config.toml
num_hidden_layers = 9
hidden_size = 192
num_attention_heads = 3
num_key_value_heads = 3
head_dim = 64
intermediate_size = 768
vocab_size = 2048
hidden_act = "squared_relu"
norm = "rmsnorm"
norm_place = "pre"
norm_eps = 1e-05
positions = "rope"
rope_theta = 10000.0
rope_fraction = 1.0
qk_norm = true
attn_scale = 0.164
bias = "none"
tie_word_embeddings = false
parallel_block = false
extras = ["capped logits"]
init = "uniform"
init_std_qkv = 0.0172
init_std_o = 0.0172
init_std_up = 0.0172
init_std_down = 0.0
optimizer = "muon_variant"
learning_rate = 0.0123
lr_mult_o = 4.0
beta1 = 0.9
lr_head = 0.00425
max_grad_norm = 0.5
warmup_steps = 149
schedule = "wsd"
decay_fraction = 0.357
decay_shape = "sqrt"
final_lr_fraction = 0.0
batch_tokens = 32768
max_seq_len = 1024
doc_mask = false
train_tokens = 154900000
max_steps = 4728
dataset = "wikipedia_en"
Each number is 500 + 40 x the weight over the matrix's rms, rounded and kept within 0 to 999. Layers, rows and columns count from 0. Numbers have three digits each.

# up: layer 2 MLP up, 768x192, rms 0.192, rows 585-713, columns 0-47
# down: layer 2 MLP down (transposed), 768x192, rms 0.0449, rows 585-712, columns 0-47
up585:454466518432493457470550474506524526421522415543484491607476433434539488487568478550502431515474543486444502534458482530511541516464603451557462
down585:445523480521532488490494538486536468535538532484484502556462531533491518516544460518527419503461417485525550479514514530527498513471590507526467
up586:466498430513502493541498529461551448481473539541483416455493520453531499531594511448509501503455554595543554493513501552507534526557521490497497
down586:517520532568524498468533520478512538500544496480468539467489455519568400455476542463511493484481434556537442540488458455533500501495512549489458
up587:529514488503451496492465573543459569450539514529520547511456547525490419513430504363549594513527509499512530549501496527501565469546464480524570
down587:467561521547484494488582410520523413376525518458443524498558433519537524474457498514493470497561531519505524455526472520505481490430496537479440
up588:501474513531448533456499497488476498525489487527491544532507443456526498510465522462466484534477557550435464508493484530579511516489493521497439
down588:496480528547528524507590547519500486509546514485451470481505476522437478500588484502531511461453474489516557523445529453452531472481472509583520
up589:484501492442492485572520503462498432435513466549509487575515563514517432583497464508558539555512530500488514530550487452522450517526535464477464
down589:475489573568534504476536558538511491477450521519501490487485494508544531514477494443458585502492561496449436553452504498466492467500462497452467
up590:479505494511426505537454480556563520476541560458577511469525477465513527512618518485527434524549494515503460517514464489525462561424510505505424
down590:503537470492516557537456498515437531497508521463536482486512466492509523574537501469452556502470517459490381489536505546446539442460493513460492
up591:475480488563564529492535472568536540519422451446482488533491508537424485428511450479500463513526484470488462461456489477499477475497479584511456
down591:549460502512474479505509428523461508503510542452544529580601482536459472532459474540492536495490471515531564497541501552474566477489509464488470
up592:555527550444492455489532482524508443474511461491508560464473506559549519559440456483520426537557465546427518481468401557471531509514505493473445
down592:534385513480568445524479446469469450556515474477556436468464501524455503522559554531544540444457539477558452455552534421416441417510410531571497
up593:534428543481460495494545533550504492532465507539499549477490514509518468487537485553509479437451510476518532532493517546409421503516452505515509
down593:528504468491483468481546596465491490512410451443508515545488469436479500479480450480512484469480503597472483430526494516503477485453606443554475
up594:489514462468498477554419502458564472503501515437577485456450462512471412495488539525496495515521521462546545508482473491552473469595501518476484
down594:523491477559458570580549518426566526474448439499525455484487499472485532483463440535559484561518394499495503534485494488508388565497556445530473
up595:535512515470468564521528600509531511469512502594484520470494552509497487542500520530567501533486450542533536551497480494491517459529523597506440
down595:475489533567569436517458452500486498565550493527547470364482499501389550516581509553482501493494533521496470464542514450479486427498459512547565
up596:539506506570541488505481545479452496453508582525474497504486459508503447528507503480480449544503528471531450492523480525446439515525493495482424
down596:447558497505492459437474521567588514448530488526416514519485509502452465426530502480485604454528461512463542483490525472491508504480540462540565
up597:478476563539476534531526497476500543511481508424506492493492532490530530463521495505470468515429537491529435504432485495581461485506518481474510
down597:502513576464524419538520482541448434494493514538499552557507512475565507464473401467452526479511467501487505498474460533510485447463509480535486
up598:462441504435493479366503512532519435417561518535481531494508548442544443521507504541443558572523571500473541535432583509564478476440595488537513
down598:491505522499590463534438395421473496495499504522494496535534484529530562532565495455457525480495514502525528444567554499540492483506452517444504
up599:512498518513496519491473469463493497525437455451475540513470469492575402540492489530477516471505524479497528495506509501508526427502462503580458
down599:476544494508534443562526476493555480466499505530538570477427450515518531546413545468466559557504502584473462523555471479460498509567521501488485
up600:560548497550523539433534577486553510483528466509468471521508418482592531470472457503522445577414446471451505421446506576588517509510481509460566
down600:381544467523540497559509414474487500523514501441578558491474497435476491598569524506446459497536532499488519496441450490537535521516456523519480
up601:518484513545558515567537498554507495493545521503456437536469511508487430556462562503527543508466516544465552528412498530565474491519553487485523
down601:485502479473496483526471467470507497499561499446503477502556550503474471553517414460525538462501505528465441462469453537456501484556567479471507
up602:525499491468394516479533505424501479503460501551511522391437504533536572571556512558536452501489444578473474481522514508469466533514523509467557
down602:498432480474443499557570485453571472531515551523449517487478442542435420517540516466480553409436545532554535538466438482484550481502437508517457
up603:554555555473485516507597570449486530443551500481552508489515545490512494400451488401492532474462476463570538468464490516451559482460533590504499
down603:454442419507527504514548503541493525487551572482545514556505447452527435601476508580446471542525522491525519525515533510489543512537463518470507
up604:539538506535519516492504528425502465588487507555510494494500451499503533490556523569484509585487515470496419549498529457507472507534556504490458
down604:534433456484506481484493495472484447451415480461541529536574490485527479522452510511498461423498589502519527508504517435504466485493541535550485
up605:472425484536498507521457523506481522490529555494499461460501529440507507454517575531428537520491498424529598434527490471463440493570448494518537
down605:539549525470480546491516529489465457464457458492530528549475418538493509498506438473538473525490511540522457625523485502561545551424529512450452
up606:456507569488446473504470546398470515465503515474483515466504469427502491541524475496570510449518450601527453561524489541476499400530471534485501
down606:504535465519504499518486530390419528471492492467534542485515529508518501497455582527542501569398488536538518452548523398491523492484527499450527
up607:512452516488485500470558539452466573482512536521446478493557424586576464563481454486523491482536470443483492448522562492389526482459499511542488
down607:474439525539481539435475532509585528518487497479517567498496453418440555471490511500527553518491431537534486504496441532593439495536480457480586
up608:526482510450507511455436506465524581499428408514484563517512526525493480497468470443489567485453434382542454489488518475451544501561470414525458
down608:429449570539488522559531504584513439500589553536494461375451483551458453494508491417503520577489459525505565515476476531517512538456500497577617
up609:453509478464526488499510549482466606489503507481476527504440514473467453446518557499537414527460509452467487518490467551461450528532515522557503
down609:427536481444500472494479567568511566516489524481584492521464460474452499484502482537557472514467428540484478482528467495450433520540524457483469
up610:523519538489541507545445510464542465531474502435511530484431463476514537528570472583510480525488485553484471519523446591483493570540486569506505
down610:497516469449455472470503574527487467456420471504470485492516525497491428546385493530486476561594453414505530524474495428539484508507597460489465
up611:461525498437490452580531525525569482535497432474470401469529485516529470503538478517406479490459478486485534508442520530570440492482561594476501
down611:474462520494460520508482526472492475431551497489470508477494442482444441549428461431481515481572554527535520494480464512449490512466490467487576
up612:449556501448575526477521496474549483486451563488554480444515497462482497567481499532501482491477584515570408536476457504473524513484482430574469
down612:522428497565491473483482559573489485595412485532495477501500543427497474509511480511506435567475473490512513532550517466501501517558506512496485
up613:465477478507496422455491509465421566511543504551448505415508476479514529504493498520513554451457475422512506486432458554481536504447413471522503
down613:561535508528551533522546497432565476456427508492467492507429496470478444496464512517469495486544485491528516524530543504557462555491576519507493
up614:529459504572508522491529477442483511391520519470475514494462460520511511467399439490488551515463472521458499508524417593514455427520550576501518
down614:496543467426516542417429487508533466483406512488502434462538535555508418554547569561453503494510507541553573506451449466553575527487496507560531
up615:521480514500491493504502450498521556487501450412494494539554546483495509452513534472490463470512488481479500549481474558566482557496491517572546
down615:486477503455474519539488566439502478512503542510460489492464484426501479506437582498503478472557450530498478517510535486529474569452470490518498
up616:508505522508533551500507516456498504532529472509426529585448506493468471465490539533522417462516522459418512510481522527499523554466528527522551
down616:500549427498512487492453551494489527447540516484548498499515538486594471516501433494520548528465415533530533557582477517538521470514548457489487
up617:579526474457486513526506480553595505523465565476482489550488447478397428486493430506424489507523481426542554462471461518492442595534526502536513
down617:500498520474509515457510523558468553451534464546419426537524481558529512551566549561564488539501477533520419486470588492479521474557486516530494
up618:527450427466493417528554485498521513489523524544513429476551488520488507518594506486490497607499522520457546533437493468486482449414528533526520
down618:484494524486510522503511492512529464506491446407544491502471510556488530429503513525456468496458518460449489510532482480518548444546436461445498
up619:446438461489504543513520453398459543547474524468525513509545539487435578442463517479497468535475442459506411441476507423500493522489417480535450
down619:548523465525532446430507525496436466512454491513490473481482481490534396464522586510424505548468550518517521533536539596497495488488558531519420
up620:493504582451523520515493507485511453513426499490490553509454452477559500499450477512481490546412474514462456504488548464543503534530489577508486
down620:514524461558491475578502489492463443484527519549499469474480528476502489522487455539500477524576495478541560560573509526459445485578516486444408
up621:533474513502515482432373494376448460523537535471515563500535501463541541510469548574418386507463457453428513564519505456494524487462503521480480
down621:495522486482472492482523542600478511493499546518508503480462504480489523533477483488522511488492526501498474570486476523467454562473427427582496
up622:513497489388582448555468561511502533470523515422479502549464585431566516497507526556540508555513520522478491497448558514538514530515502517568531
down622:526436500556483527454450445566536532497515542486501500513564489530468540500489499470445474491508535446460503463582517524550485508509483491405548
up623:482552476486522565504486458488465517594525473422404523503454453497537466553450502462542543582490446514537482498555543570538442460471553505531548
down623:503505491539552480494516533479478442436505499489516431510483519463486517487538529504460500404546532490465482518488496437607570487466506487516511
up624:483434522479554522431468457549525443484489514530496508466490454554573517527493543487539425508533549449489412496427544584559522495461575508487476
down624:508500534502487545536486436528483513524552597469483474477516457489532431465515494509397515474462456523502459500494447541547510466546473481476424
up625:502505511504515504530496479407530544471433491523470532503457497514546589547446556532525565512520480430467573529543449469524536517424474532521525
down625:457506481524484529507433514508532514445547471506458509498549412565568497427517552478524503515501542496433496369513501572476476505545404514542495
up626:507483507548535512525559502407544555529470430404472480498422477539454401494483528426514522567470530444586467549497521487492582457509532571499429
down626:516523494459508506487429535555468565540517433598538455541506536533496488483519422500466454469531460525472496479448468473483425548439632483489511
up627:414447539498476492528522498413546501534495474421441552466511527495478455532498569513521518490520518504491547531530457452503551485493463521594495
down627:522510473544459447521515526473506520443513526546435500509523490513571549496530427523505542503473527477451477473456580416524483485484460465509438
up628:460511491513483486441488521538542427543539514442461548495487455568446480567543438485431401514531573512543513577516441458463517453515474439636518
down628:591551522538518560459433510510527571487565594492523501485495542482465487485502458602530533508457450460521450445465532494425539526476499422524526
up629:574484578523503465488481512420508474525509525541455518515492560520508452460534462528434520538559457535437559422510456509566513504483435490491510
down629:462495464479563492520421528471475461493543511458513518503538553523487550524503503483462539540524506466523530452450470516449480489490505593476537
up630:463522547521448504541576469504504475427456515514559445432568570499601534456461555506498523511496453534448515510548497423540378568488493507511472
down630:567465460491465510482455515435444491515458462475508529557471475453511448542473528381533516483464508489525529503483459406528513450547500504531531
up631:452456538445542507494439582511543447509536523535554546488517517560497411555436503508524570520529420462505510506468557604482452495553441471497508
down631:488482493536433482545571435476480492459490468440502432495541444421438493485541499577547476477479460484486480544510463502513492528504471477441470
up632:541461510520485476498525531597503471508502507507515497491485570490462442544449578480450473538495485536483493504549491477482476565508447531491464
down632:489474488514497465487506429483467461468535508470532498474464467541399531509599526541489569474425523494498485539524477572510549500585452443516496
up633:520535525491507510531541494506543529533523494480454492526493566520489496606467519443496492562486465487529505460451461528564486500505534521471457
down633:536548442492564527423486537479566474536461499481521438514516456537520497493497470536491572544517474551554480515445492484491473487464527433437488
up634:536484461542445499540496559492456461470507473489454474554494522579511502465512517498491478491498449495518481537472496537499474504522520496455526
down634:487475508463518496459470519502545504486480538454461481507553445463477513545470465489517512451450551569544527479487437503500477466450501533507433
up635:444588525494532469457495465467491525479545545520495469523563553528482481483535544512455439455551541473510539482475517464474473601498449535524500
down635:533492421458431542538505524445563521526500499523454495520495510461445520497551519494498436541509434509534482526494480438546463464476526523577509
up636:491535494505487507417468503428533460535505563487437490452460488532569471500483463524501553525556505449489519578433524600523485529514487507584492
down636:549416516499552466502487490473469497494531499552529428578471479529444412524531519527486510447487544549512506519475537511447594493511459501505481
up637:466538483480497497509469502445489496504514474546453502398484466564526425473529483423478485486519461540497493497449511512440455554543484480524436
down637:517553472542469593462561482461593534524504520537507528600521528531518486520458456507482589488482534476537448482492500468491472477428480501524523
up638:494462520498458509518479476570532527452475548505529498494488587503462502460480423597397543464470481467423453520434442533551456497499539455534526
down638:492560517515483517559515518489427550475472496468435545530488447526481541458426620554417449593518478492517430454524527559553610523505507517548434
up639:510521485443500537507559469474536489479494499478453526475463465516509504494501578466538540488427495589469577506545496485523486528516551513477538
down639:459518441513448504600565372484536517515520487504537471516429572483430555463500372576550542534537479517535480522495411492469474499481406469501541
up640:508502459485546524510526482455492489526473566440430410546495423476475493461478469497440556432501488430523521515610478454520470554570534500571469
down640:465513475540490509491443455511502524455501499569484480528503499552542482455536560612509507452548463502604535500501535544528503442536426517485524
up641:494567498425542421526411509454503496588515508471525533516487494481514445444449547520465551483469467475522532462515533503530472538480482501469500
down641:503404476503396562497468494530550432451536570470536420631541520505503537551489479471493505541547568601502558516508466516536525457513479468525492
up642:565428469531451571570427434404567572482498478524522511597498490380488540603530625520509602578510550541471476431442476534467565427520515498460489
down642:533441495555436510514441519477491506485530485490481528493459509488535455498419558484409526579491477469418534395469440460508488597525528426481477
up643:528476446484509530527520451433502443473464451522472506563453413490463473414502511492625519530504481507416477530523476531439500504494599535495447
down643:547464494550523454478517542463508496480567479457453431500472463500460447546482490584566492573463394500534481454443456508497526543434404487427523
up644:468551591466450478520523491519542480521468514476519550467524438518479465477512545468409481483572531478573509512468490554570469568507522573518425
down644:479592519462537530541513507456494439466510419489612440477490530557401518503480521539462467487546511519441519547500470501521577494456479481489501
up645:414498447442522464521476545574540535534454499543571576520423536503538480519512566508549526483510519483497529493470467489511462565448471537519544
down645:520509520541490494505514523536532500515455474538528524482485474506452469502487498542511502540538497488475511498489427546432437490583556473441501
up646:536524492524492501565520507466497471511544476429496495516512500488489488504485474494514469462423448449518501544563516514584499525456455472476535
down646:449546492460401488494513524464575507484472496511556486553473495502475530483516543480461516542542565546495526536428478522462558472546531549462486
up647:475498417578352474480501566410546479490475528445548508508492467553478497484463434565468501553516449522520518527414509580476486523491478547537499
down647:517561521443472516478532546451465597513498478536528511496522465488509507489462448542476489578477511424492508555509535444482531428519536511510601
up648:544446466523476497444552492476499524535508521511531533484451461457500506510534496470401503480443579464436517528481532476460566605507500537509467
down648:538461612533537497434489532555445508516502521515487520483488500516537484489519479510546410526520552516519469478498465508473499492509499513533392
up649:462515486494547525448462525502502539543509447470493510595495518464506527523525458458524480512602539500466444448455458516438550544421438479459567
down649:539512532503522531458450533535507517478496529480537505467540503519485498472431509513485510488435462495497481512518512484522445543475483437499469
up650:481498466542452472529491538476480475517476510533501515484483468559500449502520518561480453493542555480524495564569493424528513526525516517442529
down650:508526560521522471516491518591555497548496551467498490519461515524483436487558457476463529454524490526407463484439540467533483473445444535487431
up651:508557433438446474474479570509477503469557560520446454504482474400496435485527501554476579474483517481523453544486543505533523502531497482471488
down651:438437571546501524515514466505541451471533446482521466537472475441484512523507486470479504524488452505581558453519576527438532521530537461459553
up652:502478542446473596392505514529475577479558514478494506432498531513526475498413494548495404482471475497457594483438510460538502459518538457483476
down652:545512518504552522487494510519550461501566456503508481527474401517481487426530566470502533411492441519597439447509459515411468522468454502541465
up653:519480501467518477438481530445465524419469496419516545498453501528502503484535581479457542492482458476542468487542537475476483580481501495426488
down653:499431479496477510470503462446485493480494560485477525514504539467542483536533494473464377569557514490480474457493563489569469509524449480522506
up654:482529529487481460485521467530469494469423474489565488533478552522489536447504502519496604540545451483538505556492558520539479507474526523517486
down654:492498446551471528509551546500524524549498559525464444487451452423543494507581506521511473507484412506475491536487475435486493511455531446502524
up655:502471519473408550436453546486459494509548514511435487489535540518487547459427416528544484581531404556567440529494504456506590586520492471533408
down655:467550475433513506496484456508527546481521534447472557503520538486485467580533565522449513495486474496467510516512463500504482472436552566505550
up656:447470503477490499484460517578518522571494543525567450537453537479585503542451486534386491469509434456521612462482424486544456523525505551491540
down656:475515525402491487492494485480448475484461450520487446554526502456488476503518575513522490593531458532558462430461447485496473463498590428465476
up657:482473486516417487498537469485538512459511524504526510427472444527531518520505508458544534551523425493473516545453545498509526489522483506524480
down657:514562474487434502412438498513495459405452474503489524513433472562504544430525490580491501489536471455410470543531509393460509490468513553488466
up658:463574460476496440387479464490506505551475520487440456464427499529496491434594517509552505519536530492470558494544478488505552504551546453582523
down658:513467403616532484512502491420436480519534472482567534504547503503529529604458522567408566509458482452472470464447509403502573501514497500466523
up659:525425542519463490496454430418438533470487523514561478572473610555519481516583624507508513588526464573481432364482428496442544574472388485420472
down659:521503491509512477494465430436454501530503441486504519503478469495478460480463572502434498537465531500463510452382448503499608528443540507446518
up660:476460466573402510472500444546513459526506496469448561469518505551486437530576446526477451533504491452473489497537533522515554466533510524495493
down660:499452502465499513534528523537501505477502542534523455542464492453536601484415569533464517562504574508424502591510412494478455541490400590455485
up661:531500487465458517501598526506449512460457522491491391480504505489562508433502572605549482504507521544576495490511484506506457529454505509496503
down661:520556513474511463443443516458539545481457425409479478502492505512568536482490441453539437503467465488454488508546493472521402445529510508511533
up662:456461487517552504504459470511492418488549486529456551483532509551519488437536499462434480544555519404501484522519528517476464459597479531469490
down662:488473490447456425447513489534489580444494476504521452466477449538501519550404422509563505453470448491534474487491597497513502531498539537560452
up663:521499568507361572512520445488526450484535457524499522423434453520583522562451456471514513507530519519555390487560497498506525469479532480507483
down663:494484455504524443488458477527517521480503539437479442503519455483473463474531507559547445508444491445442460455472506471435491474571452518439496
up664:530492517497482487503475516492489471542495536526552489501541487489485491505480567575530491489513454523456492446528449504470479539503553499508458
down664:510568485556482490504574548539417515551440446500531554468520409524434539494455561590486489443504533513538542467513464535487484511460508522471531
up665:418530516450462455526466476556492512571541603527494461479546547555577453482543538541469487448492527518542496526513431456491479535549448525523495
down665:464535498538515531477504427445505499519530552460578531505461494553491462504493390436459471530457513521467533488469488456468504465451507511500564
up666:524457529522527570466532556509554497546496444529467474508527472487443488444475513467573532442461458546495488537557466506507505586452554570550525
down666:517496495507566505583552410507535532542562457456512507476454445461471510538568481494478578513543509472525510509483484465486512491511512437460476
up667:452466537468498488489480508481477568560506534555419434556499560503470470494469450555561500491516528547451491529488517559468457533493488509516489
down667:476554495555514490491451524529560485506492462550508500513514508509524524494511444564538520553521506479510457451496562464575547514508430512458538
up668:430526513472480524482501474433503554504483589418514517568476473524507438580524511532493485511430475543433514516538487455533411460454578526450499
down668:482483492490509481548479509558561461467489480543567456417590578506542506468573506431449486520513511467543548518562433512472513485496460482555471
up669:509471470474448483449580489514560545425470484490502514513546507438495530452377492510387557451503517489500514511522460518441454530555519513506519
down669:538543492451447435493451468505440491502514536484479539500499497504556468510452602458448573583560494457465517486465535588494477489518464529516490
up670:463514477470511492497495575482555580444469503426471521501490461569514487473579485487521504507551438514493588506514514433422497477500500502527505
down670:568523436549453498480559506521449518490558527497482484534531505548527440595482544549561494468478485561481462505439472458532517554523513453493482
up671:485543515523429510458512546550486544443499465477546532523514516489467528477491536503511491467485524530469462518502500484470487504494468492545508
down671:471421509487532518542513451526532570513546460504501510562527494490473565499541496490507487485473585513530490439469467513469472496496560539484469
up672:516418528504528500489499534469517566495539542538472435504493522490431409517482552465448499528525552503498496565545488498511575435544475475459445
down672:466497514501557490488525462536464530476504539471462527477484487424479543480570524555519487529540535525484522490452530467508521508601488521430512
up673:569469466507455463515446499454564426503519487520541553506449490521489545495508539520537516499490433486535430512529515435499549478521525502421507
down673:471595561444598538542475552518523482435517515425467453486490515492567507465515520458474475526526522519560532580555482510476485598541524424471512
up674:453457502521549532461522507488502534408463536550555507516510508489415477508485520457504515507436466478441544453460497526488497442477531471497524
down674:456495471499522448488443522490463511513511513488438484468504506430510505454532451533469541488563551432539482553546554524566449542475439480512505
up675:498481507501522491463413544448527543474539527482545521407508476528494540453430572476491483473530608558574546463503464530568524482509529511547438
down675:452496558459542543468592478513544463454407575543470530496512563496553499519548469562538442436496506491540476533540493477499449545519543541558537
up676:529558535464487498534508522493545463512569488495458529413444487444475463460477548479549536502497508546535527548513505443552556517529513557520471
down676:442485540483509546480611542460529495525511536471567438559518504446479457461482511504550419440477489557436499528488449486531543517458497468490454
up677:450425485530416523509497548494459466504477467482502494481490471578428489438459513441427537556472457467549418511516502528517587534426448501500495
down677:522530489510528486506507460543593478460382483512454504461490546540503552497507519550504506519520527509527489504478528573452501554543444555498464
up678:459474517496556499552451513474475447530538484423454504513449490524450454520494545539481513479463469483578462450434527569519449450460489489542412
down678:525494454488517549526459502510521569521502469459474523495490543513492503476538484465545486496524545522525537570459484524416434503446532554568503
up679:510433455516476503517385500480521472477487486456439546450467404525451475520485523460519446535536552563529494532546494503537521568505458516530552
down679:559505487463531460514503508527455522534490444468496516507529487509517461560410432524508549542509462472449479559568488537536456462441528395487494
up680:552512519500569481505535473572518505598481554553588513564417540460519478500508434512476471500483363465471482414509488522531451492428568442443571
down680:498477475545497466535458479484543505537475543467418580448497526557526482508462563416472460502403529543547559519528482558515601534518428454480481
up681:527400441523521535489500444496486480485538538405495429528500532507580470537464489542575472489549490544538425574438456563591550551421553526480419
down681:459475490509548585519412497464508484501504479496495555529452495496500472504514464519464500511489500483604512459491522528449511512475489499578503
up682:526545498508468511502523473440469463454565506451479482466552525537544458521414476469476565591389495456506438557451517468489523450442452483485577
down682:499521530555513510482516511553532536539457495497588512487500499550520547555541475519605467509532559505503505559469439460477419499497480536486505
up683:494474493539473568440536549470550465487524471466441482460551522486524523476573523518585533504476461565438385443411484532525492480494504465506511
down683:534454472456496545543514513552514410552512468474481545521516532508539495423507490447599564487490466535494527527525505549491434481533520518486513
up684:554481530531500497486466482486429584489491470482470501435565507496533467476526490519577516511500547559498487530512430501496490494487475499478483
down684:552457432496513516527454503399471583541529485499458528562509471484483508490544464477499474458520500496503501507449473492510460492484573514488551
up685:476522490479477497522547543507550466523527540496505557495515466519525466493503553479485483520508511430467495497540474593463552462556490488507466
down685:501448539523497565444515483462470469484475428480521512472509429410457497468522552548527515519503511519593477472555539561500521486548466524428515
up686:531477525500526478446543531487491565458568524438547506561438542576533545498451512517540480521462533440479505469525553566489506474501459499536469
down686:523453433529556453530422434475485444476534501496505504492526499473507471524466565485433443511610513480483515431515544450492541442567483513558520
up687:539503470474529511531476525530459438471483467440583501505495437493462426488513531485490509515537559503496478509537527569492492485596480482393484
down687:516520492560570446527557553483488430555487475500443593501475546509475532534496491471512505496438419534450526536489487471526457539552564542574518
up688:538486519481451465523543465588417499496491491477437498504506527489483469590520425491539460481503458589448493537547475483438493525518568543463514
down688:565559442540534468498478582480509522482545537483510422474490540466555469450553492521463455462546510497513519535527527459485489476463537527523525
up689:468429526456464513450471502475506553538507483464505505514508472535448515471423444500473478508502485496512555492411521522487517435510512489526520
down689:506523452509474420491470453531505449508516524465471456558511443491503452449497510460504535505502503552536498469507460410457466505430482482495473
up690:515398546502521513444470525493480458455495561499506542531466511496497499505512421492521492524555460517429429502497442485450486509495498524490489
down690:438469465491484447569598467457526542527549530491487445473500423544502506517509423473482446556555450442586553483495545496496534431544531488495466
up691:516605409470520558436496439486456478406465566530511519520555561503516500490523520481484505466547514445522491597460549507499526535466502435586536
down691:467487460530525471506470526504484543513508489471467493544491493566494521530499472442487442481398524520463431440468562482534572552450570486525507
up692:491531491521499508470474475408413460487514534453482497510512478571533403566459499498518508554405502404467525619465545486527496488507541484540519
down692:542468470532547523463490558590520543543579514459531567487505442512518530497496472412424489437526454535506492502520493457469535402514461478494410
up693:552489497543524529471490520449559472522440524465505539521526490510482497505521508469556522495442496460546552541425512515453510481471521498447542
down693:584537528486545481502520569505437500501514516495483484564515507508497563557545464507488480427506458527519500555503512504529523582523576495497479
up694:487484485524419468518558499475460541500486411512510486481473498512607465524567496393517579509507437547484479487461471486514517540509457482486386
down694:467545486460549456461474495484453493431522467477511526548530423442488440533479454512515550531519551530513532486485547482590509453554483487525547
up695:441488497514448543487381508519550563478467511588487430491448518574470432506462490510508419468537507554486519499448587541556507498507528482536457
down695:515487476562488494591526564507411494519443560494538458571497488511529496512481519482467562487503506466543486468582467543474520432547429463508506
up696:539517504529448498539535457553488503596513481593465547521468524444508482538512422492465510529456507496456431444477437527576481558539483516523537
down696:515529503502451500497470532484535539444493554566516516526509501550503543473525510487507498472549458460420467465490436500458519484495487511547591
up697:458486453511550526476523515552554505542508499519442384505420496460594486504522527495545559508524563466537485537582433485483542509509485509495495
down697:437475529516537476464541493455453548533480452496507513487466430496415532448527493486455484532467463548551514496485549504429469452509480377457514
up698:525464503560512452535517512503603486484506424527476519492474502525514479460507452486530476559507494562462480451517465513459459537498513510476536
down698:501512499485480491514509574484472472509434491503523489549515508509507487496480461459546479506489493559433441520522533501477463530493486521414492
up699:528544411496368480424495513537521530460540515539532585441506465507545507485510510503562511427471427530485552491483491522520535467522488501486463
down699:507509452493509478509490468508472501541470462499538515514492489494626508535481463388466504536407539464474458539548544478464493506409536561470509
up700:452459419553497481389522499522502556431506507534534439477461396421486481458449604542530523509492496492479515475522444519474472527526519483493530
down700:433498595523467507496533522543468517544517575506548447530381537529518443491442438544427526556505461504472418558435475480465527539431405487502530
up701:585576492471514473550454524546475483502442495479479528466492535563535493449507538521529507544502510451450491496485529517543505514521496479426541
down701:461527467425589487449553542464461511537509417613579452562470528575480463567546483449515446487491531503485549466458432552468449515431503522498487
up702:444458514516431514501536460505522391480502450509478482455439489535521510571447459497421511477458471562454449392490505512551544437485526542518436
down702:463516527517474489460444508517511493440469522465505538549513521463494533494527554478492527501516447546522466477549428514508529554556550435508517
up703:510574513379464396465573497473456546464417543452539520555476505541463531458498495485470504460493435497485527510497488588565503498526471527501489
down703:444575495537506514502382505455513558426528495488439542471535508515526449431488554516490507513483529532498423614504452496466447535447537426536596
up704:496473523549537510488512513492522483528465549401510470565556571499523515532452528547497480450514559521487455570529509466539504571401421467539469
down704:573568469522406486474465463577446522476503472528536488444517525518513487508494551492419582543521534508497498440471514499410558490569504518435463
up705:468509468473419500494493467537540500491491495545473557548504459471535519456542504495514485509502502498498539492519504538491488530552462509476549
down705:468529541519491449432486529513551524496513501518486526518516464511495503530457494451504537458526450491493522502518497512465441511522512474501525
up706:505522525524542529549462547503533507447589519513502505563459497465449509604490498480492549461489463540415466483478517504494486488527498489475469
down706:425492480526493519596473509507505539501540511486546488455472543503479446481542502492458554518493559499518557462450499488486462503577546528524582
up707:473437515533524488504532485480499536503556469390468504511503488527521526568423490542515447464440508523505490564476478543526441462510570563452532
down707:531576485491546449482469483502517477492507489494507444496498485468512514517450503541457538475446574523454519530520496503533449529528507454551566
up708:512514512526524472537502494482472480518519518470563455487523462575451541467479549469530504531531521498465506466483507537499571495464521429520440
down708:471533511578519504545463541561447504446468482483541445551488465460525518444480517516528468514510408519510491543487520447473482507430552533495491
up709:519537499380491515573402537498577479466463567531448453453488503502559466547526550538491474562538482488499564518597558462452476526509522488472447
down709:421446524552520522465497631476489447550489481586560541551527481497518535506497414490527547548438487500430496510511517441506480447513473450465504
up710:532517459525506478493427506559387463541449534559450514503419523447510454557493624536486454473518458561502454469460506468500546540535456531459492
down710:442531507532447512527491498541492455502484526466523508521576458582525543539586433506535456475509518464552497485485494489508523494510472560474527
up711:562485519535476533508521480439503585464549531526500462449490515448521454499507534475474511467455463534521528449451526527474507509517541492491532
down711:549528474490516459482434520468447450477468514491482449535478507514498475468497524521529448554537478465531502509538530563511559527543394527464473
up712:422509470460559501486578504466410489588459484511548554433526481532484456542492503526524494491548468459557376526463538571562494463451462468491451
down712:482479519563515449479532541503501492516451501512470578485471472472541492427483597589503521434484524477499605473488492466496490416522497457476576
up713:522521457470571464504473567466509482497482551510474452488526543518485463482433503505517476475464511443519541548460559507475480507471494502470453